config.toml
n_layer = 13
d_model = 192
n_head = 3
n_kv_head = 1
head_dim = 64
d_mlp = 448
vocab_size = 21409
activation = "swiglu"
norm = "rmsnorm"
norm_place = "pre"
norm_eps = 1e-06
positions = "rope"
rope_base = 100000.0
rope_fraction = 1.0
qk_norm = false
attn_scale = 0.125
bias = "none"
tie_embeddings = false
parallel_block = false
init = "orth"
init_std_qkv = 0.0494
init_std_o = 0.0
init_std_up = 0.0494
init_std_down = 0.0
optimizer = "muon_variant"
lr = 0.00264
lr_mult_o = 4.0
lr_mult_down = 1.5
beta1 = 0.95
lr_head = 0.00819
grad_clip = 1.0
warmup_steps = 200
schedule = "wsd"
decay_fraction = 0.783
decay_shape = "linear"
final_lr_fraction = 0.1
batch_tokens = 65536
seq_len = 1024
doc_mask = false
train_tokens = 265500000
steps = 4052
dataset = "wikipedia_en"
Each number is 500 + 50 x the weight over its row's rms, rounded and kept within 0 to 999. Layers, rows and columns count from 0. Numbers have three digits each. The size before them is the row's rms in percent of the matrix's.

# o: layer 9 attention output (transposed), 192x192, rms 0.477, rows 0-23,64-86,128-150, columns 128-191
# v: layer 9 attention value, 64x192, rms 0.147, rows 1-23, columns 128-191
o0 124:483538516473457499562622527505574476532441498476527454450441497581526505539495586571631441540477491504601586522520409487547510503506543551604536498470608455429386533540462431432490491521543487
o64 073:443510505519535444479520458531488500457459567563446471511489568588470431453472522557490498510454491513602464431543517449474475432522482559555613546480495541526438442471504481592434473469495483
o128 077:517532518500521509503503517524463469492540633485502531513451522560548483442549514410532500596512558451472477577377469552421503417495505526460570503576499490547585455483437481485528501513562549
v1 102:542556518452475495480462560537528418439490444539564456439512459552445468442569513566517499565527525417443559497530525533564467498469572526500540514526555447482358517475510421506390465493440599
o1 127:499475526546506606398447512474502451552555551505492444421489450446477553455509444459603512445366516512494497614379501539456476436511473449541491420586519522526589464574525491469433493452474515
o65 075:536526516555475489492470610520540405458440672476519445425547493450464432458467561438445418509559452487453479488506409449458415535563598517533437513406480503523596524496492481479457472527551481
o129 095:424520435414518505502514512483544452455490578513488504452460351516568550422393538459497432558482473570426529471433577507541576538398510539561541509415431488493471549468485546465532454547542534
v2 099:436453588516521513554457507578520508546526469465524585507577485495478486509531492448539519534498481575480470435464402547503436472410496425598423509511504575520418505598554526478545530606369571
o2 132:494381456456383460491505537472517515511589524565518488503571509447538539475484487490508437416532570557547491510451520547518576556513537530491500539497555535492538613462547559532477543413490452
o66 080:532502407519481509485509499440496504456491655526451463508525631495500476506492540472575470475418440498482434435483437531496460544454469536556467485477523476503561442440443555549547531535469552
o130 080:562486472462503446500467459541455508565530459508527557504557454623521595544513577506461525517474464486522481505454351465466542395475474471489539488596498532620437441618516481448500517529469551
v3 101:515415415422563455476605550457485458433429523493476448424522498524512512553532465483438534411523499488441550519522501525546484539373427452541482524527580545533552499352454496473507451484513564
o3 131:497522512523526467503465473511555460377453538500519471528642519486533529566469487400512409463519420492515436471533556465449514571406500557477603442499558431511479586549505455445465565426566536
o67 083:488564511413543493506508598472575508404538509480440515450534430426514520571464457505515488469538479453473441573427550589476435598501462474458435559376518460547467493425566525601533507518384483
o131 079:542467431465518474516459511587460505461487452497581392536470551572520525509453532542521564446440471527457512430528425492574473450602539550565431527615432419501510551482527452498534594617554473
v4 098:535459527500441542487548515493484451533518488447428503369479513449486441480447468580567509510600550500474494455501358554529531432503464536502560586560503531526515520525550551571470495485472558
o4 123:480504450496538533517534512624543497485515493468528479599463517573479466488651458476449560495575560459496601505456478403504518531468476477636474475468506449498490498530547444556451513504364460
o68 082:515499531406542469603607503517432430473513445428523467494542408560496512541573578582605473483576479476493410437468479414473567449490452546510554521481519522552483504506497568495478483431527477
o132 083:570528493445453504438552532433474490509430467513555503468482563501563509544497489474619378517478470479542443468544411526584424530543510542495505569528435497539450526490455475579642541599535483
v5 100:530449444504442469416435480517549503488509499517438482561549498476494572393503536369429533458573499589484493553474453530472394528567464506510528516428460497541496429446447558565482442550519427
o5 135:432476572477558504541469458519466527552474481491473571474481493497522529508414471609476469435477471443526470461480545427519464533464521559429506491458549501477395433493446525547481659466531532
o69 082:523459453462471490482430446469501464444491497479582463588445459435556381539521512492587556426533548478510539434576511523521498524483497484516452546493449419484498447453509505405357526472613482
o133 075:528519570493484435540514559504530482527511456401488524579577422522558563503508506485461516523533500514476513445557477420514597455467602435503437513537551477563451554475574512441497447490439471
v6 097:540537537457491507537554514591466468424580489497471511516535496586489621532445454529462510503534503463451493538508395472435548480545441484525563596606396532486496437591482511428545469534532637
o6 129:540520422605539528448492472609484538481510371471441460454458420491473474550490456536450466489457477565513449447487518494521525526565479498399541463452524492533558476538521542494521434499468487
o70 078:546481490454412478467482556457601529548499578474492536467470530496453526536509435435508569517558436490636522424556500528428541502446437407511475501520459536462512480467459458467523499483556596
o134 085:449440572474506486543603484506456560545486613476370517517559550492503491518484450438535440479475528497449527430476558463591516502445438584528593583610499461493622496489535455459480497516524595
v7 097:456557489530548502432570511496613385552520557534507481517483534473412576482448570500591552537526476496529438452496396451486509463572533458552445458559485444513574532471463613460514485490557507
o7 127:610482470498479471514629463522475470490437551498465513543549552433538411595495423528527468539470529468450587552488544449496476469542481548485587504565545587518516531432515512532475527437404531
o71 080:477594506540460461577480531477483481503490372508521544454503609508490500505489547509445505564467461494360474533520556447516476543439482506434476384457443556508453490428522549514449454486547527
o135 077:475416423550524480472487589430436498459505453480477501503446566458488428531493532470514526462534458478433432540577409558593529416586607459501502541511469452558583478508410458529534475532495517
v8 098:481509513491475560482507464522384527489576511478595545560480642573560600467552489483436471464464431563466501486485544543465463537489565508461541516482549471560449455443409548478534486495581542
o8 131:557569553476594442489449426528491503487439501475410448497500476413572455547539456530557548521409571600510550551451521560497532474477519476509460484526506543466548526491525512547501511620490537
o72 078:424455515444490488511548418545411519492432353526565455486528473467542557497502466485442443507557431545521479444497543535451553446567535535485522564536485446467487531464511436509596424481499420
o136 080:563486559401453507471476498570493521530589422534505625453541510568415580491526505533482433468459477562541434505484418461485459474455475532424466396519452491539517495482369494444446413560499488
v9 103:490454426482467526408351505480541512461505486453596524481500515532515435550497477565438607563639622541485455510569478534480476479594530508527521603566441601598527525508504451413603513457419498
o9 135:569551547494460496439527523574551502526538549583457487544495565583530494514368444417520500503466455436464446391442448476514470582391429527450529441492459496431523469512562517545535435536506501
o73 079:451529448456511533500457497462506535516496610509564493494558450519567513471511548498429483409506484506502567430506565425488467481492531482499454577540620581503534481512476377467455349456549541
o137 085:458437482458458505593482466487513515435392569441582498519483565488490473547485507508556562445510569451548502527623427531471470467571538535514557557604468573609469506519546496549569530416478442
v10 102:421511517536465410540489431390487485444511563490449602519601429512494557456555465442568583625555528475530504508548479479503570512502482568479498462575554467438442495555497503472492470586422486
o10 131:530493459461546522384439571606577508475501426508506452460408451453431472563544474446470499440505424514602420572470519496546512507560538528461545580417504516574468515488472476495506497638556512
o74 073:501484543534581446480541574476507448463543399465537529490595473520497473522478392545440470440530520512422438549514516544630465431477518565540381568472471543386549541418586543471472500547440528
o138 095:498543476579537533542490407506532525546487588431461613545532616554542536465499621459440518406529484505491457487581480475498547521452493516444438460552449481487622516490562521550452444510512476
v11 102:441475544561503475562540519499534479571548538496527481482474514507602530487600381506527488459615479415491440501450498559521559460545509515473567467475525532576524476500475491496505598565561537
o11 124:484570456469406518515457460384440537480498514475464491513461538517494492530341604451412508502549487567508551472546509429546480499547505536467489547552498538468519536580480533477482407323455442
o75 079:549472586541481565478499501416498564546448611516439478551474516588455482525451531434559469384445605576439467566450511568513478574506452494460526554536584501429518563486556548483517539404477548
o139 088:573535507503580439472482558467530413549482471566478577502521418659515539530511507524519463466590531522491587453484574477453517400480461591479486479412472485558425492530474438464464510506545485
v12 098:405557431515501450518545434493522460505556489498497464487465527517494469527514465472428497475472492507524541505453385487453551474533485478410458560544459491564527565574468463529480514491537502
o12 130:474429547525497507531444540470416453556442512498484621506499576451575489493484482510562489498532483566476478512578620424502559567529569505583503504533484493514523455481537536541479491474420518
o76 078:593430455445468542489483456521547461511492586487473479454396483536487540492476483483396537466526540434532515536470484442472478457522582516470534448504490504521509484591545458429523400489562463
o140 084:462602482447439510446455536467418440446434473471447422507514603450517425485585486496476445476496528519571560595496436464418545516518441475414473552465495573477412536538493536524446461567536497
v13 097:494590505452452440517537446599588476465464490609539471542548453537485513456465554512514436595582557606438563448530521454575492539481375592550518501495416511493512475419457579495527485497536441
o13 133:511480463528545537478538544467487544606463535443569530437522532474522437447450469482571544438446478439544521553545566549462495496377594473401486494485614501533504527589464476503491544519534421
o77 073:492528499466453483572541504530453442474502470566364470500464617434417460564445529432505449629531471551539533530479488498512459602538520459494500465446453488493524445536478502541570468517511570
o141 082:508554463426472542494518427594563598471575452478494520558514395612380552564478504498493434542500478515509465502387498418452506463456411554562535482474443525442508491458493515420499459480598514
v14 098:444535484516468596447457545435522508525550527520518554535542530548452448541507470575396485451533509510491385467586438420584503563511482395469541530475501528513428447406435504562475547526543514
o14 129:569466537623506427489561483454489440443505526512529474484498559512511548565566576469504518465515525535478497464486552525488479462575500552516494561479514591374568410513476479463486593572536464
o78 069:479483463508508514524485483512482502436515525456631538537412509540501520557529532482516519541516469450604469432423487482483532415478448443532611596578527571455557410407520449503447545469464403
o142 086:487494454493440501529485511432383535487483591474465507489473485445538447479417478522489569527507585492499554568466392470552434477435556429398450530525444494624417539564490429472469529486495573
v15 097:525504454540479585565563505521539568512420512484511516500479499557436486469469371472465555538513470482475530530442548466507521557496576507548481436539530561568556515457493476581483575535471493
o15 130:528554565503483476487465512458477437597542524536554441563501539490503450462529487474539507504536489512488557448510466536385530541512390422504514529454487445464481532543557514470451465467533511
o79 070:563435488514488505433614452551439582468555624504502506523446486565543503458489467493504497505538435491565525456385506466444534569531537543559566495511483553471575536528512572456452547466527436
o143 073:514508483526531470519527535459506537531498488488495650463574456430520573539478510483459483490462497503601465491481569552474566470491556424430538534551605573564447474455501487580542419441365551
v16 106:548537505424460490574564476645460509503548484524492456534438471547530483482469457508455452534498524463533446435571451645404448621476472539498509448562526566499385594572457455488520445590594448
o16 138:509592493471548476563410575354477444473468562522501519436508488430464404460653479522539494537489419485490452491435456504533562521559487522471440461478484493366544539509485576477502496347431514
o80 071:461505552476471512502448622526420476481423500511486476516478501575451497529480434532484458495512499572396480452511468476413438538497419502550507483529513520501486533447467459488526474477538519
o144 087:465480627592501595461558433610537515609526600521523568559467565510453572458454505534489492495415559378446457483536468558526540428513476527496492434506515492490516417462581417538574518507584582
v17 105:459549456473445537596478496445523480472475525487631534555453505441523513478514491491466558562569496458450503428520574520450480536538466480601552528389448465489437501546419415468513509545603498
o17 139:586526488518510496440504411563497640502447499520404498422493493500456472414592471575489488455459600493547528512529540454507583497506478506543472566579538504543538570566571496542469502410528496
o81 070:414491488519520502461473570552596533471540558471558580437487457457541519536547436430469482502547523575538516515464518466392458497483438487599496515501607480441460449491549448533453433525486507
o145 087:543502439489481536519584561385538529541446528495487486440488398582584523513551534465509409621440473539457530480470572454483501546455508527505547402404513504404496512508410540504501456545477512
v18 096:505506562506557541506474477452426445597523480534473517413566503507512525521499470413576623523545436541464556485504490538411474464498491558521511540480412593528542480489369461545487448384481530
o18 129:506389526562482478496514577534547522438472447534539534447499526499475536589491536546582599509424474463463478493433521450485435445562413538429437456504532509543463562508469573460437442493444538
o82 080:522495483537456461494409421452594486607526505559447485442518500467456442522489437418535503483455517488462430563504446513488505501496446439516496540517452432447470441458523471443483485529459489
o146 080:475515522455512539494443472419455467553583347453444554529509635501493543515453506395452482437541455467452536408449504546509520503552555431485551428572565566484464505485420479554523467444504475
v19 100:530573438468505475552475474579421449534469506525567537419517451504540506498556563544485467555522423538491548496456501506529558492469383546491502578547557480484490505540486433525440584462415531
o19 128:524494482521460547432539448477534491518519574506450575539519436495519521474485458465492615411525465459446480498486429509472484506534512461617488530510478551547509474441548428569595502386520627
o83 074:518497494535509450456537488547461479523524513566513467558508519522516511476404507609519453549404419424517421415550472588504554454513474479484428538476604533559481468572440521524461479555483530
o147 087:601562475359491467454501431548467520467488467455502514487503345607594522506470491432534514471403488507484579495509566360403496505468384530539461476524519424428479539489505503479508489536598500
v20 099:496541536501546614377495370425502548447543493446529489505489458475531524496430447474522517550489542337493477544515441500513468504499438430501453357530375435557470519569525434588509468449517529
o20 131:500456480492498497598553522480492530571512516476489603474439484500442532420443502513554412504479463520459492474551523582550530518523536473537532496437537501535479503398466509477503509506529557
o84 069:489455503463499419491481473602610535547547515452573520510495524462496457519474447510432487487468457448450437515484454455449519525525469419528551517559595406504481490560547506618598487498543527
o148 080:480483501623557521462533495512485512482437529468458420563608413498535444543519596497511570465520524435564427518503431549550506492539487500503396483663464499609562474523466496514463432482521472
v21 098:382496530523529433394534503419477496462588453517426439499391510500504450398571550557427452630510447436498494477442556555574534548535453540550492485472558461540459521481451530528522469544518520
o21 130:392534506550534552563457455477512491504532505471510486478579488412482539512469503478500530461538490493537493486545494572448458488470480572500494578477515433478560520489525411483457493420655374
o85 076:416507395507529555475547525526485489411515480474487425407523535487526563473588458468474519513561458479490555500452564488501590534539503447497423450431533439456379582457509503407496557516596516
o149 086:470442499466457564521538482484496447452550524502465357535460561481553503419489528581508462479564478511497425543499442544488503546599563532493448444474464539509449536509581535529630462570505577
v22 101:489511504575470456446510405509516480434508497516469466511477584453512555465533506403451420490618514464531519503483519434512451456471562442543479478462470494468456490514445489520576450475464459
o22 124:552522399471517504506437620463575581492481503501536435501518512512531459570320487444498581465514507452479549463548480465457556576542574458461495510447523471533594513486421506428411491532510455
o86 076:506540492561558558500497639507549497478538473522427527466484569502521439512508546438524493524438454553433580430542511437449487492551399535521612564461459519498478511542569485463529517521497474
o150 090:519462444483508452477594456469388437541526403497557516508552451495493550501536494431478521546525459455426489505472629446476504471432516557505602535553634507524438526487540511510532487494566439
v23 100:486517542496518448437478478472420373510513509502529520481493477575463529543476499569470473532497548511545566515521546499488547479544515514615468494416516492497615623588488536539538464528482433
o23 136:570436456505518508478565528556539561514475466468491512530541480459459455594536504462474506516545517536440510497425533562444444571489579553413474455619542442603433501521551540472503496436451485